Weights of a small GPT-style language model, trained from scratch on English Wikipedia.
Size: width 128, 7.35M parameters.
Training: a variant of Adam for these matrices, 6959 steps.
Each number is 50 + 10 x the weight over its row's rms, rounded and kept within 0 to 99. Layers, rows and columns count from 0. The size before them is the row's rms in percent of the matrix's.

# layer 11 MLP down (transposed), 1024x128, rms 0.106, rows 753-780, columns 0-127
101:44 46 62 46 60 49 55 68 55 47 51 55 67 46 24 45 66 58 49 42 50 57 46 31 46 57 62 44 32 63 53 65 37 54 33 51 48 61 37 49 47 57 30 43 36 58 59 60 42 47 65 66 57 69 52 43 52 65 36 53 40 52 43 50 51 58 51 67 51 55 49 42 44 60 40 54 68 53 37 54 55 50 57 42 57 33 54 58 63 43 52 59 58 43 53 34 37 59 52 37 59 46 46 59 53 55 79 61 57 61 49 60 41 36 69 41 48 42 29 49 46 57 47 46 42 51 57 34
108:53 58 60 38 57 54 74 39 68 75 49 51 48 59 45 50 43 50 52 43 56 68 50 57 66 31 56 30 44 53 60 62 44 38 57 36 52 57 53 58 46 44 60 41 50 50 61 50 52 45 43 49 57 69 51 36 57 66 44 48 75 47 30 53 60 61 55 47 58 40 42 51 36 41 53 46 50 65 49 61 51 64 35 63 39 42 58 58 49 37 33 49 42 48 68 35 60 47 43 51 61 39 66 60 46 61 53 59 60 45 41 36 65 46 55 58 44 57 45 45 32 69 59 51 51 61 48 54
093:34 63 52 36 22 62 45 48 69 56 63 63 58 75 51 53 64 49 64 50 68 50 15 55 52 51 47 31 43 27 52 50 48 39 44 55 71 54 40 60 61 50 56 59 49 41 36 41 40 48 52 59 39 61 54 55 41 56 57 34 56 46 55 58 55 50 48 35 44 50 56 52 55 43 44 50 59 51 73 57 49 36 40 40 66 50 48 54 40 46 58 32 60 54 46 50 57 51 48 58 60 47 43 45 64 50 37 39 56 45 50 52 38 40 52 45 40 56 48 56 67 50 40 58 58 57 45 43
115:41 47 51 46 59 49 42 55 50 53 39 48 36 47 55 62 51 34 44 56 49 71 59 51 37 70 59 57 60 66 40 63 45 53 63 47 24 40 57 53 49 65 57 47 64 65 50 62 65 52 54 36 51 51 47 50 57 50 47 69 62 54 59 38 46 66 63 35 60 62 46 39 58 46 48 56 45 78 38 51 54 65 46 59 52 53 46 73 53 47 29 35 43 62 47 46 58 43 53 41 61 56 61 64 58 48 66 66 36 40 66 65 36 47 60 43 53 47 58 49 43 54 44 55 61 57 52 52
081:57 32 52 49 53 49 48 50 29 63 54 50 46 55 43 52 55 59 40 59 53 50 64 60 77 51 47 54 51 41 51 50 59 54 40 62 29 65 64 51 59 61 43 50 42 43 43 45 59 62 57 55 57 65 44 42 47 23 41 69 41 54 60 52 61 38 59 41 43 43 63 53 44 38 51 26 44 44 29 47 41 45 55 52 54 34 57 52 44 52 59 39 36 46 49 37 52 56 35 41 54 51 45 41 43 37 49 81 55 39 48 52 51 63 49 67 40 49 38 38 59 38 45 31 46 49 58 62
115:30 39 42 24 55 37 44 49 50 49 38 47 47 44 44 57 47 49 46 57 37 35 55 34 54 45 52 71 48 65 46 44 32 52 51 59 56 34 42 43 57 54 52 57 55 54 42 41 71 42 49 52 46 43 43 43 52 59 65 41 50 41 44 43 47 34 54 52 43 56 37 47 58 49 58 48 49 74 42 49 51 47 41 61 33 40 25 63 34 61 27 43 43 59 62 41 53 74 44 49 54 65 61 46 44 46 49 39 40 50 58 59 62 60 37 53 33 66 51 65 48 52 39 47 50 30 54 43
098:58 45 50 40 49 40 60 66 40 41 60 75 63 64 64 41 32 53 61 63 59 49 39 43 38 53 47 53 58 65 55 60 42 39 43 37 49 52 49 44 51 41 47 43 58 42 62 57 47 58 58 37 54 59 49 61 46 50 36 56 40 39 52 32 44 71 51 43 45 54 59 46 39 57 56 24 46 23 55 62 56 59 59 35 38 32 51 37 61 52 47 57 66 57 53 38 48 79 44 50 47 39 35 49 37 31 55 50 49 43 42 48 45 44 61 40 43 55 45 46 53 44 35 57 55 42 57 50
086:42 38 45 54 44 45 51 56 47 47 57 38 61 40 40 57 53 41 56 46 68 57 48 40 49 46 42 63 39 47 46 49 39 50 59 44 35 56 63 57 34 52 45 43 51 51 45 57 46 44 57 50 56 45 60 41 54 57 65 44 00 48 44 61 58 63 57 57 55 45 37 60 53 51 37 70 60 54 53 39 58 50 32 54 47 45 49 50 55 36 48 49 53 58 73 38 59 42 50 64 44 53 32 44 64 60 55 37 61 56 42 41 60 46 54 58 44 61 62 53 67 24 47 49 42 39 50 60
107:52 59 63 53 52 53 41 65 37 58 60 60 48 56 49 55 51 59 68 53 43 57 31 54 46 69 57 47 46 52 54 68 39 65 47 37 43 71 49 58 48 26 40 53 52 53 38 66 42 36 47 44 42 27 36 48 37 34 42 44 63 50 59 33 58 51 63 61 52 46 53 45 41 59 52 38 49 61 46 49 40 41 57 35 63 37 55 57 43 47 44 37 57 41 47 54 50 63 47 46 36 43 31 61 58 60 61 39 35 31 32 47 49 38 63 54 61 43 49 40 44 56 58 69 39 54 55 44
112:51 60 35 56 66 50 64 57 61 54 42 28 52 56 66 49 55 33 34 52 72 47 56 31 57 32 57 35 47 49 62 58 50 45 42 53 61 61 54 63 50 54 63 46 55 31 22 51 54 62 51 52 75 38 43 46 47 54 69 58 50 46 47 48 47 41 57 56 54 58 47 46 43 55 60 57 63 42 57 54 56 58 43 63 45 60 50 54 50 59 46 66 64 47 77 47 41 40 39 53 51 46 65 49 31 50 46 47 36 61 52 52 39 55 46 47 55 48 31 53 39 45 31 62 47 46 41 39
085:58 66 63 35 51 50 52 41 45 39 60 48 68 38 51 36 58 44 52 50 35 50 28 32 57 41 50 59 53 48 28 62 46 46 40 50 56 40 54 25 42 52 59 37 59 50 58 55 35 36 54 37 73 57 47 50 45 45 44 65 42 57 56 37 43 68 40 45 46 52 67 54 48 56 54 49 50 51 52 62 39 43 59 51 51 54 50 38 51 44 39 39 62 49 52 49 60 74 54 47 49 51 46 58 40 40 61 38 58 48 54 49 43 47 65 21 66 33 56 39 33 58 36 42 64 59 45 51
103:67 47 59 57 43 53 53 65 42 27 55 51 50 32 29 45 42 46 49 40 48 52 53 42 34 51 44 28 33 64 46 73 44 62 61 68 59 33 56 54 41 46 42 42 65 32 58 50 27 42 60 41 43 45 58 55 53 52 32 45 41 40 51 53 45 52 61 39 59 55 52 59 28 53 58 40 65 43 50 53 49 58 57 41 47 55 54 57 46 35 48 53 59 54 51 49 58 55 58 43 53 23 59 60 46 47 52 56 53 47 40 74 53 51 51 46 53 41 45 70 53 34 46 50 36 62 43 52
093:48 44 51 55 63 47 49 39 53 64 54 47 34 64 37 52 62 61 54 39 68 69 48 43 54 56 44 65 56 58 40 49 44 53 46 54 57 53 60 46 54 48 46 25 43 53 77 64 55 34 49 59 70 74 26 37 37 42 56 57 57 54 47 61 38 60 50 57 38 50 54 49 46 47 61 40 45 44 42 47 58 57 54 48 60 38 62 56 47 55 51 46 63 58 59 53 47 42 66 66 44 58 59 44 72 32 56 49 49 48 48 53 59 39 57 33 35 44 48 42 37 63 41 62 50 49 70 62
106:50 50 51 48 43 54 53 61 42 45 49 80 59 40 58 37 44 33 50 59 48 46 48 48 45 57 40 61 55 51 62 57 51 53 58 53 58 45 50 52 57 45 61 63 32 46 49 52 69 42 42 36 57 48 52 44 61 47 40 45 57 68 43 72 60 57 49 64 33 41 58 37 44 45 39 63 52 47 38 40 59 31 52 51 52 57 37 71 45 45 57 51 43 54 65 56 37 42 45 46 36 53 56 63 57 67 77 51 56 38 36 45 61 45 59 54 67 53 59 55 44 50 59 60 31 42 64 76
103:43 48 42 49 45 60 53 56 37 40 49 50 51 54 47 46 44 41 46 52 47 59 61 32 40 42 52 43 44 65 65 40 64 39 41 54 44 60 45 55 43 66 49 37 44 65 54 72 57 34 50 75 61 66 47 52 56 55 49 42 34 34 55 54 62 63 32 38 53 39 58 29 43 51 57 50 41 47 41 56 48 59 43 45 53 46 70 60 74 43 43 64 49 62 57 54 59 48 57 56 63 52 49 53 51 53 59 59 57 60 56 43 58 23 37 44 68 29 47 44 53 38 42 62 43 36 43 55
090:26 48 52 56 70 58 67 70 33 43 43 61 53 38 63 47 49 47 19 70 56 44 48 42 48 51 51 39 24 54 42 44 45 45 37 58 34 46 54 52 62 60 39 63 49 57 50 48 36 51 58 61 49 57 50 47 60 63 56 66 56 54 44 52 56 34 44 47 45 75 56 44 41 51 46 68 44 53 46 37 47 41 46 48 40 39 32 44 59 57 59 66 64 55 43 52 40 43 51 54 53 45 53 46 46 20 53 37 48 57 52 26 52 50 40 50 58 41 50 49 48 49 44 43 48 41 53 44
087:50 48 31 56 53 43 48 72 46 46 41 72 47 67 54 43 44 30 52 57 39 45 52 43 65 46 28 23 61 45 41 36 50 40 62 39 59 31 67 34 55 43 62 32 44 50 51 43 44 50 34 45 37 51 52 48 41 52 37 61 52 61 44 39 50 48 30 51 53 57 42 55 50 60 53 47 53 39 46 58 65 53 57 53 49 44 69 37 49 47 50 61 34 48 53 48 56 53 54 58 30 49 39 55 56 41 60 63 47 60 60 56 55 69 56 60 58 46 48 28 49 48 38 70 62 52 51 54
119:32 42 56 48 61 44 44 52 46 64 45 34 33 50 45 60 63 40 50 47 43 56 67 41 59 33 53 62 37 51 43 51 47 71 42 54 54 49 51 74 50 57 39 40 66 64 39 54 55 44 32 52 64 63 28 43 53 47 72 63 77 48 47 52 66 45 62 46 59 51 53 37 42 39 52 60 62 51 49 33 46 47 51 69 53 61 55 64 65 54 50 54 48 41 52 61 50 33 54 58 60 47 47 33 48 65 31 36 51 42 47 43 52 46 41 53 50 54 59 50 47 61 42 50 39 63 41 40
108:45 38 51 42 53 47 48 47 57 62 40 48 42 40 40 44 50 40 47 46 51 79 48 24 42 56 65 52 49 46 58 58 39 48 53 62 46 50 55 38 52 30 69 63 49 64 46 60 38 61 53 41 56 45 68 55 54 52 65 68 54 44 55 42 45 56 68 47 53 57 37 47 56 39 42 60 50 65 62 54 42 43 48 67 34 37 46 42 42 45 56 35 62 43 49 46 57 56 53 28 69 44 66 48 44 39 31 41 30 62 48 58 60 39 52 45 40 49 44 46 57 52 41 33 70 48 59 56
134:63 32 44 47 33 56 59 39 34 49 44 59 37 46 39 47 50 57 54 41 36 45 50 37 56 44 61 59 45 54 57 49 44 56 41 73 47 44 57 48 54 53 47 54 43 55 40 38 45 45 56 48 45 47 47 63 67 56 49 54 55 41 57 34 52 61 51 42 49 58 37 40 44 52 58 60 39 52 53 40 70 41 34 71 45 55 43 63 48 71 32 32 46 63 45 71 63 25 61 54 48 37 45 54 31 62 48 35 49 51 54 57 38 64 43 65 43 55 71 60 40 45 44 39 39 48 39 48
115:61 66 55 50 51 52 41 40 60 53 65 35 49 62 67 42 53 58 55 36 42 56 48 66 53 58 32 54 70 60 39 44 58 47 38 56 67 54 32 49 54 42 46 46 67 61 61 34 68 55 51 46 61 62 48 56 52 59 44 60 61 34 82 58 40 49 44 57 41 44 43 52 56 56 44 53 47 38 37 66 59 51 54 58 68 45 58 42 45 51 41 54 61 51 63 45 37 45 58 56 59 45 58 42 51 46 57 47 40 56 58 64 31 68 63 41 65 56 35 47 48 54 37 41 34 54 39 53
107:40 63 73 50 65 66 34 43 45 45 31 51 59 41 75 56 53 42 35 36 53 47 36 42 33 67 44 48 53 53 47 50 57 43 40 45 53 59 50 41 45 31 39 51 52 37 35 52 51 54 56 68 36 48 59 42 56 54 39 36 27 42 58 41 58 49 48 60 44 40 44 53 45 45 34 61 37 33 42 51 52 58 61 35 51 66 47 44 38 60 50 56 39 46 44 29 59 34 53 41 48 35 36 46 64 55 36 37 53 48 66 39 49 43 53 67 49 46 48 51 38 53 54 51 46 59 53 47
091:56 45 52 60 64 52 59 58 51 47 69 59 53 71 51 32 65 51 65 51 43 44 52 27 50 60 66 56 51 49 43 51 58 44 40 64 48 63 42 54 42 35 58 55 51 53 52 57 55 39 45 47 47 51 54 44 54 37 52 40 44 67 47 57 45 44 45 34 52 52 66 65 39 51 50 19 30 34 51 36 46 40 50 38 59 32 67 63 56 52 56 54 39 56 54 45 38 64 56 43 50 53 48 63 47 41 62 70 57 50 47 56 61 40 36 32 54 55 41 26 44 36 51 43 55 45 64 61
101:41 46 31 48 59 49 59 64 43 53 52 47 50 72 51 45 39 50 62 39 60 52 59 31 57 60 43 57 49 31 57 60 47 67 45 53 40 41 47 59 43 62 47 58 66 38 53 42 50 55 47 75 39 55 69 42 32 45 48 43 52 38 47 45 53 42 43 60 40 48 42 73 29 57 64 34 50 44 63 51 57 54 39 50 57 41 72 57 54 45 49 59 36 50 67 47 47 59 57 51 45 35 59 59 48 63 58 61 43 49 45 44 45 46 61 70 58 54 48 58 61 62 51 49 44 47 38 22
090:46 44 35 58 62 52 46 50 58 50 34 46 47 54 46 55 54 31 48 65 52 61 72 41 41 33 47 49 64 63 53 49 57 35 63 63 47 47 61 75 44 45 63 34 46 29 47 53 65 50 65 44 57 34 72 47 62 55 55 43 45 49 39 67 54 61 67 34 69 35 62 53 52 39 56 53 45 44 43 64 42 65 52 52 58 44 55 64 57 49 38 44 53 31 56 31 55 45 51 43 41 62 55 39 48 52 39 45 39 58 45 56 49 38 60 50 52 40 43 54 53 46 55 70 44 54 41 61
115:49 56 45 43 32 49 36 52 53 53 76 45 51 56 57 53 30 70 65 52 56 37 45 56 32 47 51 54 48 64 62 51 63 55 60 32 44 49 51 40 42 30 59 43 38 50 54 45 39 46 43 66 40 65 45 55 45 50 35 45 32 70 53 57 31 48 61 52 64 57 73 52 49 54 46 53 44 43 47 50 36 52 54 40 56 54 40 46 52 29 52 22 42 57 48 49 42 69 49 58 37 48 43 50 41 35 42 42 29 54 40 56 42 57 34 50 60 63 56 43 43 55 40 49 45 52 54 40
098:63 49 36 50 48 62 37 57 53 42 55 44 54 40 51 56 58 43 54 26 49 43 51 33 51 39 54 41 46 28 60 54 71 41 46 45 45 45 57 55 45 70 50 60 55 58 75 46 36 50 64 43 32 60 41 56 60 54 49 38 45 42 43 54 75 54 49 37 60 58 59 59 49 47 54 51 35 49 50 44 56 44 75 51 51 62 57 48 49 51 31 45 55 53 35 56 55 56 45 59 40 55 55 65 43 45 76 48 58 51 54 42 57 46 45 52 59 51 45 50 57 37 53 69 50 23 73 45
086:64 41 24 56 58 46 44 60 49 44 52 56 61 45 41 31 52 43 58 33 43 35 44 44 61 62 62 56 26 57 36 60 59 46 45 44 42 51 49 47 52 49 68 40 51 58 55 57 45 47 54 39 38 54 44 48 48 40 46 74 41 49 42 52 64 60 51 49 43 62 54 68 54 60 50 63 51 63 39 41 47 47 63 61 45 51 60 36 57 46 46 39 59 46 67 34 33 48 78 53 52 48 49 58 49 54 47 64 37 30 74 41 45 48 55 42 63 35 66 44 61 51 51 50 49 40 49 37
# layer 11 MLP up, 1024x128, rms 0.105, rows 754-780, columns 0-127
106:55 33 60 60 49 61 56 60 55 59 67 63 56 47 42 62 45 59 31 44 55 52 55 49 55 42 52 49 56 45 41 58 53 64 47 57 23 37 58 72 32 68 39 83 50 44 48 60 47 53 40 53 56 50 53 43 30 54 54 41 56 61 63 48 61 53 54 56 42 55 57 61 54 58 42 62 48 64 55 40 62 55 42 48 46 61 71 57 72 68 54 58 52 47 54 52 38 46 46 58 46 38 54 54 50 51 46 65 50 36 44 62 41 55 32 41 48 42 72 61 44 61 40 46 45 42 39 54
098:54 41 49 59 44 57 54 54 43 48 53 78 49 63 38 43 53 48 52 49 44 61 69 57 60 54 59 57 66 55 70 59 55 58 50 42 46 36 33 65 48 64 44 37 43 74 51 50 57 58 36 51 63 52 50 46 46 44 47 35 55 35 60 48 38 38 56 58 60 48 40 46 43 50 48 54 38 55 41 57 57 41 44 70 58 55 73 33 55 56 39 34 46 58 62 28 30 60 72 62 51 50 61 47 36 56 31 73 58 52 47 55 38 46 41 57 51 50 47 48 38 50 53 50 48 48 44 54
109:47 53 73 34 51 64 48 50 44 53 46 55 46 26 52 63 46 60 43 50 64 31 46 49 58 53 62 59 48 47 54 63 52 57 46 43 28 61 44 55 44 60 42 59 37 72 41 67 75 33 43 52 59 61 25 52 39 38 52 52 53 34 65 44 60 40 48 49 59 61 43 41 47 47 37 52 67 65 38 32 50 32 60 57 49 57 47 52 44 36 53 33 54 49 51 48 36 48 61 49 47 43 50 61 35 46 61 41 41 48 48 64 35 56 45 63 52 46 54 58 57 57 42 56 44 56 43 51
090:63 47 47 56 37 60 50 38 59 57 52 26 50 54 53 54 52 38 53 41 40 57 62 51 47 43 68 72 48 70 58 49 64 55 37 41 57 61 40 60 30 55 56 69 62 41 48 46 57 45 36 54 49 42 54 42 39 58 44 46 61 41 47 54 43 54 41 57 69 62 36 46 44 47 65 64 55 63 43 45 53 47 45 44 41 66 43 45 57 39 44 58 62 50 45 61 46 43 37 55 53 26 62 58 55 64 48 20 42 44 47 55 59 58 48 28 53 51 72 53 43 69 41 46 48 48 39 50
102:43 50 43 33 45 50 58 55 45 69 43 43 37 61 64 73 71 46 53 60 50 43 48 53 57 69 53 64 42 44 33 52 60 49 34 41 32 40 62 43 33 58 56 47 45 47 53 54 56 44 45 49 59 59 38 56 50 53 59 51 64 46 47 50 67 60 48 62 59 66 37 65 40 40 44 62 68 67 42 45 61 55 44 41 63 41 64 44 38 58 43 41 50 38 66 39 37 47 40 43 47 39 54 70 51 53 38 52 56 47 44 36 36 48 48 50 43 56 51 70 41 60 55 44 49 72 59 65
108:32 41 55 53 63 43 65 45 65 61 66 70 48 45 55 56 63 59 38 38 60 54 60 49 54 40 54 49 61 54 44 53 62 62 60 37 39 76 49 46 48 44 56 55 34 51 47 39 58 57 55 60 52 47 43 36 56 42 58 43 63 53 50 56 45 45 48 51 60 53 55 48 39 51 53 48 52 53 43 39 69 34 35 43 44 55 60 46 39 39 62 34 44 40 58 38 42 53 39 62 41 62 55 42 48 50 50 59 57 65 53 56 49 59 33 47 31 46 57 41 48 73 51 54 17 58 37 74
100:50 32 46 39 60 57 61 65 46 51 40 24 45 32 30 64 51 25 55 52 68 60 47 44 59 50 52 63 53 20 47 36 50 63 54 40 55 40 33 51 22 58 59 54 63 32 52 48 46 55 65 47 53 53 58 50 50 38 72 40 49 36 49 52 47 52 55 36 61 45 59 59 41 66 66 53 52 57 63 47 58 51 43 41 48 56 66 42 38 44 58 43 51 39 47 50 50 61 67 44 53 51 53 48 34 44 58 50 52 60 53 57 64 47 45 42 53 58 50 59 61 40 42 50 45 47 55 52
102:39 45 43 52 41 64 54 46 39 48 43 50 41 29 36 42 58 50 50 41 45 59 50 63 53 67 33 51 57 47 62 48 61 54 50 51 54 32 62 45 51 56 59 55 51 35 28 62 63 66 62 38 56 53 63 63 72 41 55 62 45 52 50 74 64 58 55 36 45 59 32 56 50 40 57 69 35 60 57 54 72 44 47 53 44 43 35 53 57 49 49 51 64 43 57 49 42 50 62 55 58 41 67 45 44 42 59 46 57 72 52 38 48 47 44 44 38 59 42 56 66 55 43 48 26 57 60 57
102:61 42 58 53 43 62 52 62 34 63 55 68 45 58 53 42 64 57 32 48 57 50 49 55 76 51 65 52 40 46 51 63 72 51 55 46 60 62 50 50 48 68 44 67 38 76 55 63 53 48 43 58 66 48 54 55 76 58 36 62 59 45 58 53 58 45 54 59 62 31 41 45 47 61 52 56 46 57 41 50 60 37 40 52 58 43 56 36 68 40 52 50 33 50 54 57 67 60 62 51 35 40 53 53 49 65 43 46 46 45 50 64 66 47 70 51 48 52 61 53 41 56 52 59 41 48 52 63
092:52 51 57 48 54 44 58 65 56 51 52 45 37 51 50 47 44 58 35 67 52 41 54 56 56 45 39 50 47 45 60 52 53 57 62 38 27 44 40 58 52 50 57 49 41 50 42 66 50 67 47 59 66 47 45 66 30 58 59 55 48 23 49 67 38 65 71 56 63 41 43 64 35 45 37 56 54 58 65 56 74 35 48 53 54 55 49 37 38 54 54 58 38 35 51 49 43 38 81 60 39 62 53 53 29 43 44 53 46 57 57 45 44 60 45 54 50 68 60 53 65 48 64 59 56 56 56 46
101:37 46 48 46 47 56 48 40 51 49 53 47 48 45 56 61 55 61 67 56 41 33 52 43 59 61 44 48 68 51 58 27 43 53 59 53 56 43 43 58 59 61 49 53 59 48 55 37 51 32 47 58 46 44 51 42 59 46 64 62 71 56 47 72 51 59 57 47 58 55 44 59 31 51 47 55 65 57 54 44 71 47 49 57 33 38 52 65 38 54 42 44 63 31 65 32 58 34 40 80 41 47 47 52 44 53 41 41 34 46 65 39 40 33 50 69 44 59 50 54 64 64 49 62 43 53 60 49
098:59 39 54 49 58 59 53 65 45 57 54 52 49 44 71 55 45 53 49 46 59 41 52 50 66 67 32 73 54 40 59 43 49 54 40 47 42 51 38 80 51 51 49 66 40 49 39 63 66 56 53 34 60 42 52 64 58 44 59 60 52 39 68 45 31 54 51 25 52 64 55 56 51 36 49 68 63 77 44 43 58 35 35 50 54 54 55 50 41 58 53 33 44 30 47 63 45 48 56 51 34 53 49 45 55 47 52 60 55 46 64 62 40 44 44 50 57 62 56 44 63 65 46 43 54 40 46 56
107:40 57 53 49 56 59 60 57 44 44 41 63 54 37 41 50 52 58 47 58 52 47 52 50 48 43 43 56 29 46 52 66 56 64 45 60 46 51 31 67 51 67 57 38 21 42 51 57 65 52 39 49 64 43 44 56 58 11 54 63 59 59 51 71 46 33 48 42 65 46 56 43 65 58 42 61 48 51 57 38 55 31 46 57 54 56 35 54 37 65 50 55 48 40 56 54 55 34 62 60 57 49 52 37 52 55 45 48 39 74 56 57 47 34 50 43 55 65 53 46 53 54 40 40 52 47 58 50
100:57 41 47 67 59 40 60 32 56 54 43 49 36 49 39 48 49 62 63 43 44 76 55 62 58 61 55 55 50 53 43 58 58 67 62 36 57 41 51 71 45 58 48 59 53 34 50 56 50 48 39 36 50 47 40 56 56 61 45 64 51 65 50 61 62 53 57 57 52 52 54 61 43 43 71 44 42 52 29 30 72 51 24 63 41 36 56 42 51 43 53 42 53 33 56 42 51 42 49 62 51 44 49 57 36 50 40 43 60 42 41 53 53 61 68 48 46 66 56 34 47 54 44 68 60 55 51 66
092:51 40 71 53 45 37 55 41 41 43 34 53 47 36 66 71 46 43 56 57 46 52 45 56 62 30 44 44 45 58 47 57 61 74 55 41 52 71 63 40 53 61 44 50 45 38 63 57 57 47 50 33 69 52 64 58 37 33 60 48 69 51 47 53 38 43 53 55 59 52 35 52 55 58 50 49 50 51 49 35 63 43 47 63 66 48 33 54 70 43 54 53 49 54 57 50 60 56 47 44 55 60 52 54 68 61 49 62 65 38 44 24 54 57 46 52 29 59 50 54 45 58 67 64 59 49 51 58
095:44 47 58 59 51 41 69 29 54 49 33 49 37 43 57 70 68 57 50 58 60 46 49 46 48 42 37 74 42 39 62 51 54 52 53 75 39 67 55 52 36 60 26 69 63 47 40 38 76 66 64 42 52 52 44 62 57 40 62 42 53 41 48 47 46 61 57 48 54 57 41 43 64 40 56 45 60 44 57 49 64 52 35 65 52 50 54 48 48 46 64 54 76 44 59 60 49 38 51 46 68 52 52 52 46 36 60 57 42 49 45 51 47 47 51 69 42 47 46 58 47 59 41 42 53 49 47 44
108:60 50 56 60 29 56 55 34 52 59 61 70 53 57 30 57 61 48 39 50 51 53 63 49 58 43 55 64 39 61 45 67 56 42 64 54 43 53 40 46 62 63 43 64 48 39 46 69 60 55 65 47 61 56 56 53 72 52 55 57 52 53 45 71 63 46 54 44 40 36 65 49 33 56 59 48 51 54 65 50 55 37 58 62 51 47 35 27 56 64 65 65 41 42 60 69 45 51 43 60 39 56 66 45 47 52 50 32 42 38 54 53 63 40 74 42 33 53 51 50 45 53 51 49 49 48 51 55
109:64 32 47 51 64 58 59 46 36 63 35 53 49 58 58 43 64 55 51 76 56 44 51 49 49 44 50 70 47 60 59 52 68 56 47 45 40 38 40 40 31 50 64 72 50 41 61 64 47 44 48 49 46 42 54 50 56 67 61 58 50 55 48 47 48 30 45 35 65 55 50 50 45 50 49 57 66 56 58 39 57 42 36 45 45 59 55 23 47 36 51 43 45 51 53 47 38 52 52 48 39 46 58 36 54 52 29 54 69 52 54 54 66 53 38 54 33 66 62 54 64 46 46 44 33 68 46 62
118:42 40 46 60 52 66 57 50 49 35 46 30 58 52 48 68 58 36 42 42 54 33 60 52 51 47 49 59 52 54 46 71 58 40 52 41 35 66 34 61 46 63 48 50 37 51 59 50 48 42 61 69 50 32 49 40 50 48 64 65 55 54 58 66 55 44 46 59 78 32 66 50 58 65 38 67 55 63 44 50 59 35 46 46 66 45 44 49 38 43 51 58 34 49 64 43 55 58 54 62 55 44 62 47 68 48 52 38 41 50 45 54 47 33 65 56 44 70 66 44 44 56 37 53 43 46 54 46
106:60 47 34 35 41 55 58 44 69 57 53 45 42 17 52 56 60 34 47 52 60 42 51 52 52 46 56 60 39 54 62 56 60 58 49 56 34 53 48 49 46 60 47 64 59 73 67 56 58 50 65 49 57 31 44 43 50 63 68 66 61 56 39 67 57 45 56 43 82 42 44 43 41 36 44 47 51 53 53 42 46 37 51 50 53 49 53 55 41 48 44 49 56 48 49 57 37 49 69 53 53 29 65 49 63 47 52 52 56 64 55 41 55 61 34 50 32 66 61 60 44 66 62 49 57 46 51 48
101:61 53 50 62 52 53 71 59 56 47 70 39 41 58 57 66 44 49 46 48 57 51 61 42 62 41 48 75 37 48 29 37 55 50 47 39 47 54 52 48 57 69 43 53 48 63 72 54 46 43 54 59 62 44 27 40 44 48 57 54 69 51 42 50 51 72 69 59 37 40 51 58 41 65 48 49 38 58 54 47 52 44 43 52 38 46 71 45 43 60 49 56 47 46 78 54 49 46 63 54 56 47 64 55 59 66 50 42 55 51 51 25 58 49 67 49 41 61 62 52 64 52 42 45 47 37 49 43
097:65 31 53 50 63 54 70 47 44 55 39 61 39 52 35 33 56 47 56 49 40 60 71 57 60 64 48 40 63 51 52 58 35 65 58 34 50 59 42 49 57 51 37 58 51 39 41 63 53 41 40 43 56 57 40 56 45 50 57 59 47 31 64 62 45 43 58 56 56 41 54 56 44 41 59 46 39 50 42 35 57 35 57 46 51 41 65 49 51 50 58 34 60 48 58 41 28 38 52 55 59 67 52 49 23 59 43 50 54 55 31 52 57 41 50 71 35 57 64 38 48 46 52 67 49 56 49 68
103:50 49 62 48 34 39 52 55 54 60 48 41 41 45 41 61 50 31 22 42 57 39 41 64 56 51 42 48 41 41 41 18 53 44 78 42 42 50 44 56 46 61 62 45 46 63 42 76 46 55 47 44 51 37 44 48 61 58 66 47 44 46 41 53 57 35 52 44 57 43 49 29 65 37 49 68 56 74 37 51 64 55 29 57 60 60 47 47 59 43 58 58 42 41 53 51 50 34 56 54 41 52 48 41 49 49 41 33 51 61 46 46 54 60 45 49 43 52 44 43 35 56 46 43 51 51 36 54
098:57 38 66 60 59 66 52 56 41 43 53 61 61 30 58 33 43 50 56 62 40 41 53 42 54 40 54 47 53 27 50 44 46 77 49 42 46 46 46 41 54 57 32 64 68 65 40 46 48 30 42 59 67 39 49 56 44 39 48 65 50 55 54 44 56 49 49 46 48 57 44 28 35 47 46 54 51 70 55 32 70 44 31 64 47 43 52 57 60 61 52 46 36 43 59 54 51 57 59 59 62 41 52 59 43 58 53 43 29 40 54 55 48 40 43 53 56 64 63 39 42 59 50 52 54 45 64 60
108:58 40 71 53 42 63 48 49 59 53 44 60 44 49 59 61 58 56 36 50 72 23 45 61 52 29 43 42 40 49 59 52 54 45 38 42 42 44 53 42 44 45 49 48 46 65 54 74 59 45 50 45 59 41 48 59 64 36 63 50 58 44 62 67 34 51 66 58 69 42 44 36 35 41 36 60 63 56 47 37 52 48 47 57 61 54 46 46 40 52 58 54 47 30 57 36 33 56 47 49 28 58 57 48 50 54 50 38 48 78 43 51 54 56 39 42 40 50 62 51 38 51 59 43 48 52 61 65
099:41 32 39 35 70 52 54 60 58 58 41 63 44 33 61 54 45 37 68 53 46 59 46 54 65 49 39 49 48 34 34 51 64 50 48 67 61 51 59 55 43 63 42 42 51 53 48 63 44 45 46 50 54 59 41 49 53 37 67 58 67 54 56 52 42 48 42 39 56 64 47 40 64 50 37 48 44 51 47 47 54 38 26 61 50 49 30 32 52 50 48 24 51 49 64 56 28 34 53 60 54 64 57 59 55 49 30 56 56 45 33 42 48 55 62 42 58 58 46 51 52 50 40 48 39 36 69 54
093:52 44 53 61 61 59 42 52 35 66 33 40 28 57 61 41 51 50 44 59 55 65 44 56 52 53 56 46 73 43 44 40 48 63 44 68 54 51 32 52 61 66 38 48 54 56 45 53 50 52 60 70 58 39 38 61 49 53 53 63 60 63 54 68 47 52 80 51 58 48 42 54 41 48 62 56 54 58 61 43 68 47 39 43 50 37 43 60 64 43 46 43 56 48 52 62 38 27 49 55 60 47 56 50 41 55 52 48 44 55 44 51 65 64 78 59 49 52 52 57 48 55 46 60 44 44 25 40